config.toml
num_key_value_heads = 2
vocab_size = 2048
norm_eps = 1e-06
positions = "learned"
attn_scale = 0.177
bias = "all"
lr_mult_up = 0.759
beta1 = 0.95
lr_head = 0.0114
warmup_steps = 200
schedule = "wsd"
decay_shape = "linear"
dataset = "wikipedia_en"
Each number is 128 + 24 x the weight over its row's rms, rounded and kept within 0 to 255. Layers, rows and columns count from 0. Numbers have three digits each. The size before them is the row's rms in percent of the matrix's.

# layer 6 attention key, 64x64, rms 0.18, rows 0-63, columns 0-63
077:158192127139113102120134124134093123118157123131174134127139152137133117122180133127133122121101155129085141171115109162131176095093151112141124155158083103084142115122110115131099122172125124
116:066116174143126115136148126175128152145099141130142111139120146153145164126129115104105116143146157128118133114145108165074152099146115169131094139132134130065148125136161087139141087117117135
097:143122114116123165123162134143088148107149123079172092136129129114156154137147105078147122137124146111150147129120142163087167151158115111089089175128120075145122116148126136107106100139128143
104:118139090124143083107147145146105112121110136125118163088106154093064102119108147155131156092172115116116088151110114159130095150155127133169124081075143132142117131130137149128140143113130129
100:131115123114131160088162161125115111097123117120126124117126125123124129149120184109162143126133130092139070166102158116101151143136117155113115138124162120159096123115172141132170165111186162
092:173110131143122107152134159136116082094131140094123094135127138090113131125084147172157149144119118123135132214136131147130141127126136132154075110126130151109117154110139162090129105150148147
124:117110122138144072115106190076114149178110100107169097148146090149142124137133126107101135106106107142150165112110125108132145138107101128131128138130175121149130136142104101142165140151090117
112:127129095133114118135135154148150142124128125160110139136105146074094103121141127169142150112158113135139042168125107132116125122143166092119122111114146152116097135149177159159126169114129101
104:108151119119159115073133139162093136126120140130142119130124164132123107134101131107105166176115128108099090141116110183113168116139095206130119141134114127136158144145175099138113128137126127
107:122085104093086101105126100131124159159155160108073124146116104111122119138075138138114104122134100126170112117115122148179069147116123146105155096139094157134104146112120135127137129108140133
107:088120144145128150175116135134132154120146062123110120160151102158175156144132122087116073134124148120152125088101131153126124132102118117123119152142110132167117111097146117132092119072131150
093:150164125148108091174132138145154129116109127158133089158163150095130121114151102148131182107114141185103151134145110151145154118132132107130114103130100146117135169135119136089113095171098099
109:122164133143177140129108140146112088126089123146165166102126128127095134121133111165136192109133117126124118151107141114123124122164150100139115129088165136129131115152153084123140138149061092
097:124131145164106194148101156107148117114118130127107105145114114114135136118135145135139134181108144152154119101189131104110138117080112119120136126167155121108188129109146143115099089112165117
110:127131111107117121129135158130102112112130144110134114130092160088112108121086126177117149146121097110116095195094109129117083134142130129115073122093138133127129119153149131127144114134160057
103:192129099116108132132113124124117127133130120114131118133102119127127102113136082117121078129122123114130133100131162079106124143118120137147149115167158130116141131151060164109123099145174196
086:134127142119118084135137104139125131116144097154131111137133150129116148115150122143120101123121185129120119132136091169109164069105131110138121132181121112030150141114123130150108094131121135
091:148147088161112140125122146119150111124111113131099118116134122099130124088158123139097089151101107164151131079174099111113123143086129103144137121160146112152187128117090160131092094127157129
102:140090143098133126173125162117134128117093141147095129153123142127133122100135123165080133128141122149150113107126131119109124143123146115142100159085169157142128152156145150159112047117172100
121:159138102119123128107186100179143143112114141120171107104130106121121124158124138116159128179115131134149134123139174090121101127158140132117129143207121079118121163130134124160144143134145131
101:091132162099133131139120152083105115140138144196151139149120168168133103151133165131139163125099109106128108131102123184109171120118132149124129160105145118112127108123149139084115125107158164
099:070080150143145142114130130141154115164113160104148135086109100145132130132113113103159134113122107125119171144147127114139103140176089156092136102106127116102130082128139131112160162134079114
107:083142126181091103112122156136125140153111135104129117149123122129145093097151116117117080096119095111126162123126147107104149137119137096127143125115162114101126125158061146164150168148117169
094:111119156087136119143148116152112140144171116136165117162130155179153136149149109112103083159100158116108116117107110135106168098100110132137126182159124126098151113140132121160127102137178150
117:126113135112149104136116126086137142152158087136108118141128137159119122140116157099136097142126087132148099105134094141183065130108126160158144089159108130153150141063118131131126135096158132
098:081087153157123116133154147119117132140150141120132099139135136154177137140128157099143101172100114158117162133125127125126155121088182109127108152145071136123080117107138145144112180139115122
112:118162134116109104146161141162160157114109137166136099137111162126150102140111136138130181173147133135074125141100149165105119133163120182141100126109104136135121149144172108116159110098136114
091:123130111101143147143166117168142135160174144122175148145114096117115143162117118153140151168090124117173143128093129128132104154148118101101160161166085107133114124136161166162140146141149134
094:148137144119106076133146128142120130128141109153171117156161114154124191112138142154130129094125172157152172143130115143148136090073134088126133128171137120093153158120121113141125100164116120
117:131171126104129142097160090168109143120163131135133167122114154180120139120141080121144096093135145117112158078126168108106108122110098114119155129152119129130135102156104149173103146153145146
125:108126113166152089113059123124158146154102141136121134128133124128104097165135125142124165093105126147154099135093140136179106114141171144138131108153141159106099139113153101147136170128082128
091:154137137133112111090111133152120136137132139186159139118132128139129140137120112127111144137142168131056139152118101141143158107095157166155165142148133154099149141164125083080120161145096117
096:143163107111115119132116103133137123152152118123162104117140206132088101154103161151122132119174120127090082129118123102145119106155157108153132137119109171147135087112105129168144122156101138
106:134158116129153151147084124103114095116128077122164174117125100096139141156173107131159163138128121101143127117145138063121110116112121089107146128132141082155162132135128136113100166147141108
092:178107103127122164135107103103129122114139137170125117079165142107143146128131145145168133149145086138116149126167150098104139143123075115089117137146136085134115097096126159089111106118152108
099:119113154120124105176103148138113135138160102113119122130144140106137148141121172134105115086111117137116141142083076142103141097115172099113124112112131166120113062093134141126150151089168146
103:157142093123190133135068131106090109128128129111165149119141080133121135117131082106080144106109116131148101136087151099113146126139095139093101150110113112175132118139122120120098120120149112
107:115119136150066106124201141159151130169143135148102088143097139145127103112141132135136106148148146135105144147137129181145139123129176136161108106107116145076113126113095135153157118125128143
099:130107149153098153108130106116178123151172136132119108142118137110156135127129130092168081178118171107175135153135134135129134142150128125132135089131119121119103139126143072096154066104121122
095:118154133151119142140169163132130135091143143134135132144107107158113092115133117160101101154120151120097120148099154141151119104097070140168106161132138129112127145108088120197135118129137179
099:148151111165098111087137119154123145153141110120132133103131120123132145121151118147135131131077188152074139150107125148147101113109164211115137139130119121132133146112157093136129167134098114
098:119138120137155143124028128094107096115109139101161189126149135108130130151133113155112147121106126104102135130119138095119120103132061123118135136156131115154124115129141133107092158132146139
093:139128128123172116122058133103108092118125101125126158167123108115144141101105123180134128141133077125133110134122177154144160146136111143115165165182134131149115132128172142130151138098144137
110:110123159093177155155081037104133131112103121104146142153158124106146147138138158145111132123146097133132121098101104129123101136113099115149113159138130133146126094117094123108118083123113124
095:082115135134135126131123123127164136168101123115084106133115149132174133135126121166145130120120118147117193139165132173100115120075118121136113110145145075105144138128115171156161116126142170
091:131105116130154190138077121086112108145129191110149128089179125089124150116119146138137122109148088100138106141115132082107131128128115103101137140139149098176127148134139125109113135118159132
091:122112100093184149136081137111107110081119135118168142121152130121142114121146111153088148127098100105123138121095156099090094129143106088116117159142099103151126154080133108124108158106117139
097:127107119088214160140090122094098122113120142114135149111163132093124140104125137146127116112123080076130114119137112083095128137134102108105117164145147115171138151127141132095116137124141111
096:152083181166075127127184121155130128175116134141070113162109139122139113101131143127137095148147141131112124139130077172137130139132148125150115111135142163100129112113091126143130102114126151
083:108095127172116110114168173168108157136109131152118092151119143111134119103096100149143080125153167091122092143144144146123144169111100161144111102142155144120127157126164104105138114131130163
090:114128145116125092173090077104170105170125141090126181104093137138101170155138095110153131137116106152139121104138113119120113159148118122128112101144090109115136105149102134121159140129112085
092:160178093121135136132154151112110134120139083100160079106101132152125178148146070135140134120122140157125104170118107112139107132121121121111093151111097120154116131152164146140116143147076123
091:130144120096188140097071106137102112129138169110102147101145170087130136140127096133093154136099130131097117180183164115123147157122107150118117108118128108155152125137131137101144112127139119
098:112169148144146148106143175097109125112149138096144151107155156136097137174109101140095120097089162125119104109103119089125101114101110116126117114173156172149143113135172115111118160141148116
101:130151123139103104106108138129136146139132139115083095139143083147118136117166133095148113176130146109162108116113090131157114116103142172128115102154111135133102137147164161211103133116120111
098:123107131102178121167075109119139100078135132148121138125165129109152144106132141130109148131107096079127114146187144130107129127121126092108133155104158133120129133117166145094076143093135106
106:140161093125154161095129153106098112149128104086119136139124134127100075141141100126099143092139137079150116106092131067120132120170122125084118111145101135149114145105111096104110122146145105
089:123122038115148163162102110113138135128160138109154148073135150111118133111130179142088142127107123136112117124130154093096112135136125131109151123119102136170136122129138095121125150127116072
093:104121114179127140106116149115141148131118145065110155130117096118136143108093140156137164079140113115095127162112139079129162133135114151097152115146136091104110112120170127115163165090130122
094:116106144137096109135141118173125156134151113162095132161099124134126123111147135148125103185120198109117148148128110162144120106129127128152148127105098137071132133084102103180129121136113155
097:089085161150143134161118095135168117131078131122153138120108156132126116131098183101098119113186118117139116133132115140141112152131130089177108114121171114105105148131130144094137129117105166
081:095121161120195106166117134142106152115084138133158134159138149129155151134125108154107161145169119104148103181128163116136181130107113116171101127135136123107084142135137140139141137119122150
099:150129101088170131134099112122146134128120140091175140098149122115166135118100126086089183111106103133184120111121142101092104115141099112113132140117147123181149147124156105143125110122133160
087:149153106146106100116117156122109138145107108101140101156153126146142133147134119104084168105118108162127136085086134095159096122143168135098149101125139165182116132149128126158098147176107131